{
  "n_head": 5,
  "norm": "layernorm",
  "positions": "rope",
  "rope_base": 10000.0,
  "attn_scale": 0.125,
  "bias": "all",
  "init_std_qkv": 0.0173,
  "beta1": 0.95,
  "lr_head": 0.00644,
  "seq_len": 512,
  "doc_mask": true,
  "steps": 7253
}
Each number is 128 + 24 x the weight over its row's rms, rounded and kept within 0 to 255. Layers, rows and columns count from 0. Numbers have three digits each. The size before them is the row's rms in percent of the matrix's.

# layer 3 MLP up, 1280x320, rms 0.0668, rows 470-683, columns 0-63
097:129167092103143106152133156131116098192129135077164140109135153167098161149130148150101132127155103118092115130115124157099137156116126144133114160133096129106135133171109182121135136136151103
099:144180104129147104136143166119108128180174143117161152115150097123109134119131156110122132110127097158123103183110122151137144132128121115116083109121135170134149142153130140102147102142125141
100:152140146119150122172115153118115132161153150084148128154152100122099154130145140119124135086157137172146133119147138154150128130134127147142127100142162171144118104164141122111135145135157127
084:166144093140127122145120120101091125142151089122149155158079097165116149120132167100099162145181157129129123158108161159097136150119169127118115147139109152107120076142117136123156141126150112
099:115182117120161129096114169159071096128132143115131156115133087178137117127165145119104155153067113149147096151122156127087141148110100083161113128146155148091139122129113121152163120119129149
107:160135066140142083147117124104139146156150116128155134140147135146150171144154170144123179133135144170106117122100128134123129119129140169157153130138124117152107139121119132135100099164111134
111:098153134147137127137201146120118164136133085145111163171101127121108139096120130083174149114118127140107124117185079097160113123183141114116115114146144164169122140174132179111146102111138144
117:095107120145130073106123142126111134155171127100156142127114131161160134098127146060144173154157089112143133122116097132114177148135147131108074148133129161135150114147123163141116129154164102
089:126086138132126122123111082112114117146120132106174138137125132143162167146108140142118169092174112120133118115118144168109153137145163147135129145130090116146115114152101121137097141128135098
092:169121133148163115087158094122077124135145099128124141140092115195125121088152183103123080127133139133158085109169148100114122090166131182171120156138122106148094130140164111116151153128162138
102:196130154138085117150154108118062120156124126120160107118128154118129142135131117124158156066121131165112150097115138118100116184162126097119106105125135130131096115130118124135138138122133104
094:130129161099169103108122161122129116152149158101152150171114129115122146097153142094096121140176119139119118139120152166137123153129127133153127117165142151143118141178129137105103151123139140
096:144136155166147097141169138112093138173154081103154184128156113125116142138090159117125159119171109131142118102159089114124143110164171116101084124145146151157111102171132131149146094126127146
105:160126147121144126142148112134127136137134170107120148135121115152129165131116147131117184143093114145072133162149117149104123123135135094081129125137070137176153160123134164134120102177121126
083:109082158087121050099149095121138118122154157112150123138151133127164130124097137099075144121153144138148127152136142188106108162116113104141127113146107141101084080171094121151089142101160149
105:125105124123095103112120116148097135131134143113191179127135128117138131119120141097117153114114123083109145143080113159070146151080152142105092143136124123151092134156111129140138068124107148
122:105140117157114153174157109107115121155149110125143158117149112112137158129085145107082145092141113166073147137083126132128184180119126160163136112130146175150103126166121123139112066130186157
088:138171122109098125140119153114110134132120140103135139149179092163136142139154140103087154109170111137110117129170118142098120128070140151149120127119098163150088109137129132135135153133165147
098:161161108122133107155159141109094158170147098107149141122143142177112166130126183132134139112143148152112111157146123164113117154154150153134126098142162136117118112182157182121159114093127122
099:144128118154180143141171172170107126166146137122145166133123096130118161141112137114105132136137121105145113160129163140142157133115122119132098067115136143147157122143131131125108104167121096
097:130160093125132109136131157120109140161147107103135145109132107148100144119121174116102162133126108139123130132170094138103153157117173140107069128141167143152120132146123173119154130122116115
105:138110101108136134154176110118115120137121092109168123127127158171129201110098123117108116137157109133125138124113136138144126139145152140146109061124151152171121078206086112101084124156183130
105:147126154140173103118133087098165092115141093152111143171132113139126128135140134108140161132128117142101107167130153109124085108163134139136114132178134154120143117109117148135144134134162092
094:154165116098160120104122122125144092153142123108178186199114136117136153094100150096147122129131156116139101116142111127120138134150150129165099109178125198172124102157098129126133119151156103
094:154153114124165120122123153094079093155138126083181164151090112143122159113138144112121128149100120095133099137109112178123147191127130128116112148126141151148131132144110138125147146155119108
105:159122098123140086116131098145106139147122108083124147122102144196136161131155113141117161119133129121126097152158142149128121157122152125142099098144166160133116136147108158140097151143133158
087:122128105164134128160154125091105125148170122104158128170106065137119153143109177118100138095117111137101126107142144133086155146134145129114109102156103146098139134137117162171146066159174139
092:127138112117132120148130101100105130139181144121129152142127141126106147135114161090113191109144138157154129131171121132108126154129128133147107110121158142104131136181133149103140136116124150
107:159117095186146129143122138124140158130125089124148125122122101137097170143112133081101166075141089127118088136112133145094156144103171162131129152180063139180082129122063104159106080160163147
103:139109137185186126168169140113148194131112118142101133162119075109110133128134150141144120128133162133099117139155120118133110153107152124119111133124142117158139132129136141138123102130096131
089:145111134072098069158122110090094126149145133137167126172126136137125124113123141136108132058141118144147104130147122133080144117133147162092120142119155105154136150196123154133177114137161107
093:125130140121145107090169128121113130147119130126116109155144121101116120156158116146140149125111094131086124166124160141116142164138124122083091092136112153128145153111150130116118101080088116
100:151148085127150125134152162099097150170126102122151152187115130161088173123125160114120133106170078180093117145143113138138106182160125133131142092159110142143180163132129184129133095121191137
105:135137126146146115143137165108113107133167129126151136105154132150139129113121158106154170141155088172122150094184107122153111131147151105102112112141145161146098126136122138088142159116112125
092:108127072116160102111130168144131131159124116101134149136122078130120161142116146118130127130110136104122097161161119145061144135094151154135107109171161161133127133162140139157131134153163115
096:123149146128158094093163181135107167164159159117130142103144121141085152140126181096118154113135057130100109164161119154113135118146110135149107112134154144127148161151109108141162133132120149
107:157136102142107134168152126110121137123128143108129121147096115110105167137131127121110175125103124127149148117169099129112132130149186119118108116172091166136086107130113150105130123122177129
091:139136116137130138147153165153064136149138103115150146151147101107107161135115133115114181117130119146116142090137122162137172175105143117088061110105140191129161124141074170175123138124164138
109:174125088138152135143142131099131091159129074117094149139117091113163135153107145145143154117142116138080126153117119143162148151143125143135120100121164156118124175116113116133111128102133122
094:169108137170089125141155120123130137144191130130164134165117167107150125137144149095145162099143169108139134147119136115130115136097111158099104127137149129088121074172163148154127134119180130
093:128109148107151130156155133104115129137131067134176133123154073141091119175131146128144138131136062169096109122112136101121106150143108097131142119095113122127127129112124127123130117152127110
097:113179130104110105137090085126146138136137142142165112137128133120140142160132123103107166092130097130143096103112165174087165111107134169107111113178103162069121085150125148147131131147122109
112:158104138111122140118132123113117132111140163099147158191090115110105151167133123121154187120095130162129126150103145145113164148128114105147111119125124185137104137127148124091070083120126107
106:142118084086134073160159137148119124132113091131151133157129107135126146136134122157158111156086114149139107111079145114089129164117130108135135133141113141114130141127132113105118076135132096
108:124130116131103153136194142143124115128117146124131175120165097129115137126103129103085115103073158141148130134171155124114120118120138089150118126135092152130106133124119107133152124109177100
093:141086155137113118112131126159090159159167164087150156148107090111090143118144141127120140116110125091123165140174104161143161148116177111116106093127088155144143104159159133147124141106167080
108:127129136110154150144127160148137128149108134070135098168119112117131127136195127158136130153090141136114116128142160138126135184082134135147138095103123143141149165131056130147108125159165111
092:153133106123117049152174106146119138132162116161156106109106134129135179160119170114133153110133151164144084136116094120092079126162123141110097117144144132119110072146145113095118150129142128
095:156130133088112110124120087118072166166135170098151167143129140166136124111119154132110155113109079148128086126107096144116116157160128148117102118125126120140114114128123186162109110089163158
112:144156150096157125135139113156136132116119149139124120155123104132041167105121124135124159155080125137113098135127126091147089148122113095166123099123107156129171102138083133126145110167119174
103:147150084148137126156150160190137122151127093075170147115153137100135141177110132126092130088162094156070121096107149126131145131105120131106092088125108118080125116139130173174092124163177152
090:153146143121142146130115157107105136143108150090139177170152117137082153121119155121092143116132127147068131138103128169130136140116119108114150116150114167146114114154144181184142116154168103
088:139089102075151123115105154127136118151122147076125197142126089162133135136143159122157139114148088132084159154125117159127148127128170156164094126129107129152099128125128148151118127154138118
093:154122122134160155129146134147118139130143150092169113167131092137089167157143143136130212115107120143100111124154117140122147138135162136145132083165131165136145127124137153160113106111135105
104:130159121161139143166162132098155121159139138120146151166092109111106155111111136126129139165131148107097099125123116148142131174149151122136141114121095121148136125120095132141193120163195150
099:105138091156143132185126159142113116124144082122142140163139118146125152164160121151111165118124091165076105097102126124119165163088098152098103098127139131110143191109139178121135108120107196
103:139126166111109151119114106149113143148172098155174139186142109100104140158107107123133162108105064146116134128098141124139122128159119147126104120121082162134156138129052149131120111208153126
106:177159101152120122164129096087129127180110144071116112145121137140097109166131128144127151104124099137113097109113130108111126208135129145120146091134125134131091134164146163115103129127151102
098:135162112120162129142118161115133143149128132116135200150109145118109162141136127142108180142112104110081144123171103137108150151152129101081094069137098170163138140142111153159143101165178094
095:121120131132153133132134138087086084136121086126149146146149104133122131154141142138130125133112092140106106109157106083145128133122114113112118098138125109163113170148152134134159103103123136
100:131143127142123117189117150113141112163120147101114139086139126122174143141126148148123145167157135125116142088145093127134147147124128168105105108151172123140079108159124112097093157157112166
099:144134100134149128141189126140122161133124125120153162157107090156139149146115137099118162156136120130094129158161096129128132131152126103128110088150127153188116095140135143155152142122168119
096:132162130134148135122122117096137150132151111143124160194106127125146112148130122100115150157101148182077113127070160124176118121079092102123106122157122131160127099114133173162153163114108129
083:112135100176122129124110149088113142142102103147134115129142138157140150154176148120113184141142095194066119126123155161087145115156104123128130116186116117179116132111151147120129151097118152
101:141159106130174111137101127134138136151113148122136135157129132113075129138163144134104140122170145104106124118138137191159139109147127110148142071122137151183186109129109132170114158148124141
097:153117106159149129133138159114130154153120102112131124150117112115128161116105119155115190154132133162116095145185113160120146165100146126133126136138093141131143144149118164174135132124127129
104:100126122107179090156155115133116108137195130097167165135126111168114141117123134122136146138096143170150076139106147095075110146109111103168138122122115132109117103166102120104121129163129111
100:140149121151143126148168135140111137152103115117169112147146123136093146125111199115129150126095137142095106144121084163122112164100138121134129115151150144185133130149137161127113091115126138
111:153127087122137114128135115116084070122190179113137169157119115122119155131100122128088151124090164173119114106132145138123138106121105144173135136133157155120113146142165127139150133104191111
069:121133145119155134147141118107132134137136120111211136123125093151121144122092136131120140088129110151118104113130100167123145129163155124129129090123101143147119117166082126150106111138124137
109:151151130163130113129135123126149133166151119137139115159178109086108156123117129137158166127099110139078121145139111075153099134125114145127096097137158134120178121140157145186105098176118130
108:149134140089140117123127106062141095153143092147132120165117140134130140142131119116145132143112138179101111140089120114123113168098118147153120145158103085137134143126131154138185106110151171
093:152164120146104100154136164098094118174134128080178150100113103146096173120124176112134136113148100170076136109122092112096148155108153166109107110139135110124118140168141140136116111130142136
102:105137130182132130106143146120106098136145130129139131142085100138140136161109143118127165147132096122136103098163131119121129118140127114111098122146125118152118092122119110158133150132178169
094:146178158151161116123124147139111141175139120142159115125147132119135128154121125155136166147143105134088107120104125123148124158137106139116048081104130119144134124141116182140131144124107099
099:119153095077167117140149069083160098161175122123139132136114118175129158080104159122120121160150167160134105126156167115144151153133104140197129132108111112166161132122080121129143116114201131
092:183148144134149100143132146113124117167131137109165156133100131115113123128139160122121158129147116155141119085167108151136147127140128115132126116132119139130108114155143148133134122079174107
095:166144132139131120131098128110151147113101124139134117134147122167067155153104157132102142109097132138104118145084159155100155155117132148097129152147098147116133123140096132138100113115107117
105:120103128113147133117155143131065117139150114046152157116091106145116125122147111120119164150118104090145126121133129140105127152130152122128143116126126191122142084166127130138103119150107066
099:131153112157140114128111174113102183183141129114161151151123089154094150129143133111105160135172117137129121153173093180115110144108168147117089098132162152187140126159117182165147139119158122
104:167134139180130122193148100116129155134146110106165133136090105132112112170164143102124162120096140157138109138092109099122154145103151088100129115163136132109100090143124145120105131130103132
106:161128129141149099127100165100099114147130145112130148134128092171121160137098144111133132146102132143127140139139080125077148142125178153115125136141131140140096145134095139103132129149162138
102:172114162117144092144163130122117119123137108142129133137151090126082150164120136144107147103091146132072093166124147134146099132148132109124136086112117148175159149119105126172150101153134159
099:119156147144147091115121124130102108163132114130162167145135109176120148127148138136147140119159085165095119121134109137110120111136174106154146136116145143131084125150112142120109161100116102
093:136110111161137121105177155143097165137109130130165154109091090159115108128141126107113155183082153131141141192100122174124136102124115109145102122140113166157136084129172139103144154108127142
089:136130146118181126136125145099116129171108142082153140149127121162138157128136149139110141089159071154062127091160103165108144144099130152118138138129112151179093151180127157140163094120129131
094:129160118153155149141127144095136121135125146122177132161108092120113157173128138171105172110147084126099110132140129173111157139117136120134120120145109148169121123136137147150130126128160110
099:172192166143122142139118172108103124161131144112145148131135087129085147169133156131075179129117104153105135133189126132131126118098148134076103097134105135149165137156106138150092119108112097
101:123127129127171075115181176158112115150139166085154140144151132147113160130094150106116144143150132123140131137153133170135126141152179128104103147147125164151154122150150118146123150140124100
113:131172153129154091144169140164134152109140177116139153106104099101103140163099148138119154121107135128142101145143095140050103126138106085158102092138126179136137082159131111154133117142130104
097:168151118153117125141149114147092097154133150087161142120112119100107150158110135134088125107144142130111094149166141144098127152149204153149140106112118126130121070141112132153156140160181116
092:102129143143159136157126125147115115126198122129137153155126119130147110129158154121129190138119083145099056135126147129123122141096121143178134123135125137151075118132131125135170151126164143
095:137156127116123097101124121063121089129145168116134121135063125181149137096147130110104114158141155183152130139155147160150108134118151107147115116133152145103090126178161163123129147109185118
109:135159077140114137128115119154105117136143153175109126123146141120150133131093161111136131137106151126117135141085158173123141129120102137125065103146140125140123152122148129143159145115148141
092:147128107135156143118156120082140153141154150116119143162137122164080135144120148132111206131156141135109117182143108153097108153120133098165128128167133152205094139137140124156177142098144123
095:176179129126150073138131130132107143192165110119150165155106105126112157122134174134123159117136124160090128141111098149129138180149154115125115143134123139149107115133094181138156136136129156
094:106161135178179132131122116140145115145126100103119102109161124107134121156133167122083116089138108132095085112149146147135154104100139167130147122179129133088121162133141144157114119099130148
103:127157123141198125154172136106139122116129121126119175157113110177096164118156146170103125156127145154068089134142135123112078146111129105151152123130127145152110114138128133104166131117140128
136:118163115145204116125129135124133102153121114121142126124115098156121128158067162168091140125138125120105092128147121131140171113167138152146153085129149148138098123144118119109158133108126138
111:158181151158118126090114153158122149131141108131137099163147095093070132120140111145112132132124116147100094134120112104171093131131122115149123114167141131120135109113135151185143115140134135
098:132118170134154088104162134154129130141140135114108124114164102133136140132108156127128137107135084132122085153182089112138136155145135140133087083162124140124111097137123131139127095145114113
111:108154122143116152109121104121117131145119106092147163167144097121151131111166117134104160137122109113137079167165100102159138132107159139136122090148116143150078125124095141116130130113134130
106:143107080080163099104106107146135156156117142113159128104154099167102140140134139143135142138165095099141113176127108141071144181153141161151087091117178115133134134131112113148139107146131087
103:165145105089164122155158154133117144129133104144122146145189112142147179117107157138140127124122125162063160154152122134127133154142148132111127139122117136124104203108133162104142118125117085
097:129199121138123142147107161146108115129164122138149192153138110112130131145126117080145137114146078152122117105076152137149158117062111111106116133125123138117138089119091134168106162156116130
100:108137107097149136147153095118087134147143133092125152143154133176073180114131150146138160102125139169093112131149112141102102200128119113116139129133129155155101122129094140148158156109165148
103:096139096122125126113129106104112132143152090126164147152085082137137126126110156072081146125129111142155141139104179118135189112093116118110112164152139163103152149133136132138099132129111094
109:124156110132148120147150101142132110147109102137166127132137133118145132161114128157164152115088090123088108159096150139154138161171114133141098066119156162134137161134085145115151071144148111
110:144142079138188131152146156143137141130110100116145145166124102143100140166142134145129160127119134125107129137163119136111129149116159099144135119151100150140132129135139150142144141151155080
122:147167112147169088118118123107130099150167118127159159173097148129111143105111146114085154120120112142130091134084149102112121156132125153156121114161125168120145107178126121155096103198136113
108:129117127148133131129133121107139146156193141114110085167118114127088117108141198138068166109121130136135066176171164105159132119099130132130133124166150137145168116150145140141152136115129136
104:137181131156143128161160132159112113142157123109165163115150134123138141137142104145066134158097119134105043139138159117134113150158146132114122107161109121130124107163105122113161123145163097
092:149136134136155121134135171121122145144159100119116128139112153125064159165107129108118216102132086139090119123124107084130121122140123126115117090145117152140142169146127111140135107146102098
098:119112100140176132128126149101148102168111135100150118159133124141118145154122135143147177117186141131165116140146135137069182164111130109156101121137135150107148134141119129122147147138189097
115:119184144152138145127132169153131103183139102077142112144095123103134141142124109123093144123106085111118124107102139125137159171101107104129144080133143129079124118131137135142090164180161103
106:133148105110156118109166164150131131168131164108138123117137100137107147111069161129117159094138091160131100159150123131126140111166148142159127102139173186156088100147139098126096130158179094
103:125125128161125130145165119074128161114149082124111122132108110103126158146133128122143156123148141154091115108208101110145105121143140145102102093165172117143092106143160200182132105122151140
104:122121117147125127112119121082115111128132095124139142134114136123159121140138150121154130129165123113108138135142124170161159183133130146119122125101148133153107151139137145101193126120124191
094:157143135128147155110149137135091143153119139118161147150130091144116157131117147105108188125137117136105119136126123150102163130131178153144070152132125151171164117147136144143156103109152090
091:144163104111132113159107162108104097177129144073146139137119076135105162156116152135095126110104111144103090112159094150079177196118149155144108111164138128151150151157117154149136118159158105
096:134110161117159123103200133117127126108150104127143138161180102120106163119127136123131126138118082154126096146153106074130089155135147107182138125167127140118136124146145146117108120116122140
099:124113190157198142132154155103143139137132139088126136125095112118135142108120127141115118110141074101115094103187119125150137126150176155103121120161100116131124134130093123120120128147124086
102:125144120120168119118141153121124132151134163117155142143128106125075165133107146136124162088116112158076122150101128138125135153135140158116111103141128214156144143150132143178129061168139134
101:168163147126122093159141104153083131184152132108170176109115118170113137137134158130127143119117114164145111107099126146082131114116138142105084127125121132100131106124123150149120147134147128
104:122124120134097117168142125132115137126103151109146134153155140098135128160148118123157180068100064156111125126117162125139143144103133110083130115113095115141086138164112148127138105142163109
103:122170161125165133094127138140119116159142146121146132138148137121107138132138144120147163139148089100058101159147120136145117124139122163117107136130156149160129143145160164143152147162157107
115:106125091088096135178117147125135123137150125109141109123204105139100162162157109138138138125110111185127106101090154126120113190088103148159110115132155118122126090130163119119147125115152145
099:104179104158139107154133161146105139136113145139108119167097134142124133131124163123112128122141116130128120147139144157131133122153120153134094066129171178170137138170154162131162146093160125
092:184088142124156115127130111071127107178127142106162156135116124144146149129113150136099141124140139159076127125130158181086146120134141169134133150142108148141096133134126110124078111128149123
096:111154103145160131146116135103143109136149103126130114136152107100143125107172135166136139129101086151126108112108145127108154140129104155150115131183150150136125145121129138135127131175119130
099:129131112121168122113148149165115071149135140089167166174143092118134157106115123149140177123119113116099102114143148161109153127133147119140130112117134178132146135138125126131104136169156082
093:152131105122136119158142111124134132154117107116130138149112131149117155151139187091118148122121141143120118112176126140109156142140135153146076120161117134132115134125120124091119109120219134
101:143132125168130128125100122108104121209136152115117129115148107129133157138174163133116117082150139153143131122185115171069125112134143144147122142141142122105135139138144162161133111162132145
096:157125104161122125117095115099127117137121096142131117140137120133125146146155140130118162136094142151158113180087140130098176119120099123139083159123116136120083126122147120170128125106114162
098:116112138146109087101142110102120090149142146160104135144109128145150135106115174120147137081126134123109099122134115130102180117143099115117122169154120136108079156123136159143157132115167140
092:131165126136186134150136133141123114176105146107177152111133124136118173102097124115120143163098126142107147165144143135083141154127148123142101098146124146133148141145118115130136111145149113
108:106163113096149095064124132139106113137120143126110140153152102113117148101167151125142150136168110133091125106189101121091116114169124164098124104147149182186120182107140174143157143135192092
079:136106117135169107128110114135134162126146144123155162120140080143056161130128129156119142152135129118131154157175093176106100131126168112114138121148079147145093146108126129095158169136118116
121:177144173146169110108175133116131154139167138132144137173136076133064164105116125130147172143116122139105138156125101127133110117134122093111137124148103167117157113140141146144127132115135162
107:145146118108157098135136149096095088173164084111178145150156118139099140147175154120138157121127136165127107121163103129088132160105103098112102117126106141116140126159100184104160096159132161
105:124142084103129124136177127114103093135126152075132155157113106110129149115137120123134168122099127131135111112125149129104144147160137133124098090145139202118146147170132130140107114135173088
089:130139115130174100090165149150131110141168142106145185145105116138099180096095131113128150129136144124121139145124127154090132147130125137124118135126138172115142067145135111125123150142188127
111:168155131134146119155181125163129124120150119159130180125091087118121142133113154142146129135087133130060090144135121103104122116140128159121065096128152168142108097158166125114143097158164115
113:129143050161124149146152188109111122130120108106113121164103116134134136123100131120120138087135136136106131121165089129116144151125181116074081079148158149138121124126166176169139110122180117
093:109116123123093100103132107147105138130153152110151148122144131123135158134114152145153168090147095123119133124130072183131144125131117138108110117116158181088131131170175124121124116122137125
081:126135132127116151157111149091102146152099150097127132141142092134041170122117139158102146095130099151088123106146118143119103132108115146148152112160138160116119139154148142156107119140159112
086:122142089099142074124161111130116142124129142115115121132153077100122173149158116136150152139106086121115157119155109122130119128137120086069098075102126168206135111118155103136097126147122111
093:165169137087155138102125139146127133145108140099200132097147126136082176146118127145146131125163074113104127147095136150130145193139126127142094101156167134151160097149174096116105087142089122
102:169157103117142144169123208088113140137106084141110138125135078175129115160172123165128128129106086191082111164138093176144126170117146092112115098145109151132115131132129177137127081128140080
085:153131095132134144141140119110140123141123097121133126135134130121119183132140136092111157151122133164074133122133116112146168123158144128116117091197122124167087102139164141115097118149113128
102:113134132110145089126131139124110145139161101136139150192109147109082151102119156073143177115097128138101142122099128103139099130154122147170108085145128156172141169168096172112082116145128158
097:121135140148174132103131155136138076106159097127116145133142104086139144145106108122143123126091102138125166140120127120140096133101122107127114118136116163137142123126103084199180140161111147
101:167108128117119122100110103103105137150145116132138106126173118152100133133094183112129129132129131107104112181140155091109152105165113117125101138142141125161151127114124125153141101089124171
102:159156095154099099101170127136109166154125136118154117121105102129111140102084150091119138128125135107150128109143147127124107134150155147130092098175115123166095086150108102146121137117149172
086:122120088088097097127114088124112144134150122146153136131134135106115117155132135152147167152082161124141123150118137127108103153148114117106089084101136146205127129133107114151140121132114071
093:110136148150136107107136138155094117151166109127169158116107115154114130165135150136104144168138083127123086119122111128127120125114112105119099147156116155145167134155123128113125159125115132
101:166129114158131145174114158049115067142174111105131108113107102131122141137122144160118138142134140134141129165125139159149123201141130079125122140138105149151124170124132132133135120149136114
103:156131158144117098162132116139129139152105131101125116146122133130138155125127152146128147059161136122130127100166098138117183137152171146088090102131139137123154150171089153152189134162138127
111:121113134102136088124122094104094157140166114130154118152137147182125149145155165122151164116111141184150104155090134151082108138126135095125109116127134144164123083142102135118151134164141095
096:171097123109130120153172141127104077131115136140121116143132105152112129110107167144167142142110117160118135119136139141122148125178140097127140125146131150146140135130133106115142112079131137
084:161128090164137147186129132125125077105116105133145112142134120121119131153115102137123160083117129139107148126137115146128134127148151118108111082161138148157114139134129132154138092106118119
098:126115162113147093135151119121118135177163131110142139161138133124099167133115147120124148105151102169065128117153103103093108179137153118098123148158097128156147148141124149130153125158168111
091:131172113130143134127125186101086123161130116122151153137133140142083131153119159140136188136118065160117084135126124137117121136118116114152122107130147157166143155145177152135113137130129132
113:127138142145136053094137131128114129123190141153126124214103139097141151118132179121140129146102122124126122155110116189123089143128120108106080141128166185135147145158137164109154096096134121
087:164156163116182149142146137098095130140120148091147163131119095157097146119144134155130130103097122173123111130137118131065126131130108113142141123099139169101098159124144120164161133120149121
100:113181157166195129085124159101123111142146110130107142139170130124143143150121163126089129108110131133109121129135139112132102117137113153150106129161127130104150132117131144166129157157121173
101:113149122131128129114117147107166103145126114108136106158153140102141143087142141142124134093135140106115126123179112130114179157165161123100135101132131129139162158123146186149175093104134157
115:116161103099163126127116164099121146152126087102140156122107121142093136142125156128106152175127099132110134183119119193129165111082111157114143140126119150164155152126155159127136135144112109
097:126141157121121073157148140158082157130140112111153176096154096160097141114101149114091135107160115114113138184134104154104110121111141135124116145133109140129109069156075141121139187143115105
100:176151088127167122128097103113139138159132144107140135185125108137104157117149139114113145110149135143133128104113118156113145171132127140156119129133154169135132139136099123148127109124189108
106:122139091102161091124093161115129123135133116149133125165140104145140136131095153106104181134145129155104116128128139147092139131135119138131077118147115149126137140104073123139149123118133164
113:153112159122166154109194109126107139138157147143115169160138117120096165128115130131129140102099095138076135132132138118116113133156139103165114100128112178108130109177116140119151086117169110
096:149175097131104114138143127125079146184166114120182134127109134159130149110116201108117160109133094172102108111113095134097133157099130126090075127131156153108131131151131154140104097125152115
112:110143154152132147113130113117117118170142129084118118090153106099155118097122153128121117143142109103132126106185121145118129144128158162140134130182124131127101122124145153130132191127099133
095:127168128117100128156124063129100152139151145141094100121134141171098125127121180118112129138143131174148098112150118137165075117124124156166092111143171115112116095152149132095133145095141165
100:137131167136160150131121179078097132158144126117148159176116090124089153121127166129102186121108109163061096132172102141137137133125157109089107106121102158182152137159113167177118133148148073
114:116140080070143131128126147126134121139122103084131134128126120177106129127135120138091137133122121106142097154154128132136162153140142120176155136146081139133114142166100137093178128101137088
117:125150117154186135090160161179130100137139138102150142075105113128143155112104121133121118139113115098126070167159100168133159137116173163141119122172098135143115153152095119131146116112143137
097:150131113137173119156133127114142110142120109092126111097162110145163138119122162170122111146106138155129080105136153144096131162123141133141118140138154117134147131114131130116123105159095129
096:128177136133094100142133198151073145164164147109194170093136130142111154117108153125156137134117096157125125140126112140142131152113137115133088106145158139123131110169146156130115159115124092
109:100146096132127105071155124120125139123121140111114181146124125109131154085118136101097128151136160112137132108155116109100125114134167141121118133145134145140083088127147127124163153128195130
110:086140111153146115114117107142142080148144144099174135146162120106152171127105143124120163135068129116126107157101151167115139143142109127163127123139113167142138152139115095113096132155172098
079:127150134093170125135154141099141100150135130121133173154147095109115147112069121149118115113153115186095119100124130166122140142138126112165119094114172159166099106149122146160131123137172130
091:178133141139128128128098154090083109167117109124116116169121147099074120100142144119120123128129131157076109123148100110117140160104141156157150151172157123162118131182124154163171123087131137
098:145128100100148150102120094125143152138175132121159164154137111179128149108104153113107210146096146122138091170129131148112084118158128135151123138162107156180101091132136122139152163151148116
099:112129132128133128128111163102129150115112127143115132153129130138129124083147152128134134154123123119113141134125109170121138144118140161089119170179132141168111165110144150144153118104150151
106:130133134104134101111139168108074161138115095119134151149124099178095118099176160088126142125148136126121115142195069115115140120159136120092111121126122173137120122142127186126179117130137134
095:139130129097145082166122117153115129147129139087171147112127122169119143119157143150118100089131128124140082168105140161073141142098124159105133152091058105108114173145081126133114173176119134
098:129133152142112117113131120136137120138116180130115129158143146111104156139099130091102154103122109132088127152114128173104134125113178124120117095175142147121159106160142177184092113130110180
071:133125147111140105137135111147123146163109130101189119123140135158127153112073151133095137110159103155125129123114135159093125133157125131137110105148140141158110070166103128127101159127156157
098:195147141104153101086118131087118108154144146078156131139120117178107183128115142139103139088132112140127114153158118134087137166133153112157134123155118134115103116159123155083142128114119159
103:138155130152138118113108144137074128138117138136138137144091117142084134136140166112144127146109134118097118115129140114112090121100123106147147147135154158123115081162143130156130104134133126
094:179156111154126091109157159156094111167138124100190167120100131180115152144120180118137110126114115133122085156118118142141118123135153143141131103146154135103181077147112144109123099125129106
087:142154126107152142116110140109141146173144113097138133088073121167134132115104159117119120098166136120140148162139115123123125117147171161131121114169162129133124144149155186129159117157112114
098:183126104107109113137136144074127138184132092108119111116122103153139139114108154140139133145125155168144137128132132118102156189135126089134123134141108133128126154123132175131161114150141120
101:117185107120092116157105143125090142158130125091160130146146109156087165124155159113116132148134102157096100116126104135115137176093140139122130092143169144137147125155149166116105114071156127
101:161144100147128140120159114130119144146147146125142161183131128147089142098093148078125163132115161117141143122152094125127148124139157119143113127184105145173142105137131158143148081142188120
095:134142140148115081101099149104111140207168105114179156135088120154141135121142146119148135150136121150121135190101108129108133164136169142111106135138157119141111106136171175093151140152096080
099:128109142145132059125113155168146176121157118131148155119147125151113119184114170112104165136132133121119145143127081130114129106154118153108083083113142134157103112131122160136108119096133128
081:121123112086144131136167126124130147172147149095144147113161121157123164121083119139110161129140120152119094127150152160125139098181139170110105113151126159169148147143142130128155107118113119
109:149103125152139097146156156131091114178139133103149138112123132163152104144126122129143115079143131119133112097122144141086144174119131141112111134128136104093130161102136126118134144095154135
117:120162098122142111117143159123101147143127139125168138136133104135088133133069142121060116093174093148103156159088141157108132165119127130127157126136155135114130146143106152134123134091110135
089:101159135121116138140129129151144118146114077124169131154136097153121177139141119144092139118152093158099145131131087205134170134134173114115102133121138134132144138128097167130105069139136127
100:108123083108140131118134136042104170168111142111103148195117132125108163134115142122133125123159073137120136099166124167125122142137115124108130092164106147153139147136143168158132151126155148
107:134136119135140091096106152121126131149129144100129128108151143144136160139128164144119126140116138106147090120117115177081163121112127148156133164149122137103111131153123092091112113159111103
099:159166119139145092115147183157107125176145092100134143146130148149074157132153163138105138117124155155121126139135126142136118144118151104166132132145137150109127093169115183117124114143150124
108:089152083136156126152146151105150130136158134144152147149131114148141130121119121135136186168095143118130102182095166146149127140128099091155123120139150172129122164137124105107144114115135089
106:115105160157147093084142134115130112125100121135142157135129118138129131080139139138128126152109105114118111128185141110160096101179152179173102095123101135188132094152133139124115119142161152
102:091154074126145122128123142121087082143148117089182144103132134154122139131120150062111149121149112119112140110114127121109172124122119139159085099160153173120100112146143161137107150139152160
107:192116090139161147164140135104121154168116060129128101125141094133083165136137138124134161153154106158119118157159086138149139161124202136114132116148127152148128168122078173133140112145099123
125:120167106136161090100097126117130123144147097125129120151121115127141171136155132131084179131160121127112038168134150138127124118108118155175140128146146139136114133147141152151117176145147147
100:110147099128188147128171117118132157104121117130140193150105117179153150141132133119121163154067137115096091176144143139118135144109141159161140131105106130149124128125114145100178082139167134
107:140108107125121103168185098130128127136145135118117109117144124126138130140124131144160149096168125105123077120162122119113106140131119167105099146124078108114100135111144125123159122113178118
102:171154125141163113174146109122127115164122086126210127129103102130095145114123137154100147114129113137067082140151110115109103175154138152148152114135099130140121159177091142107114101126118134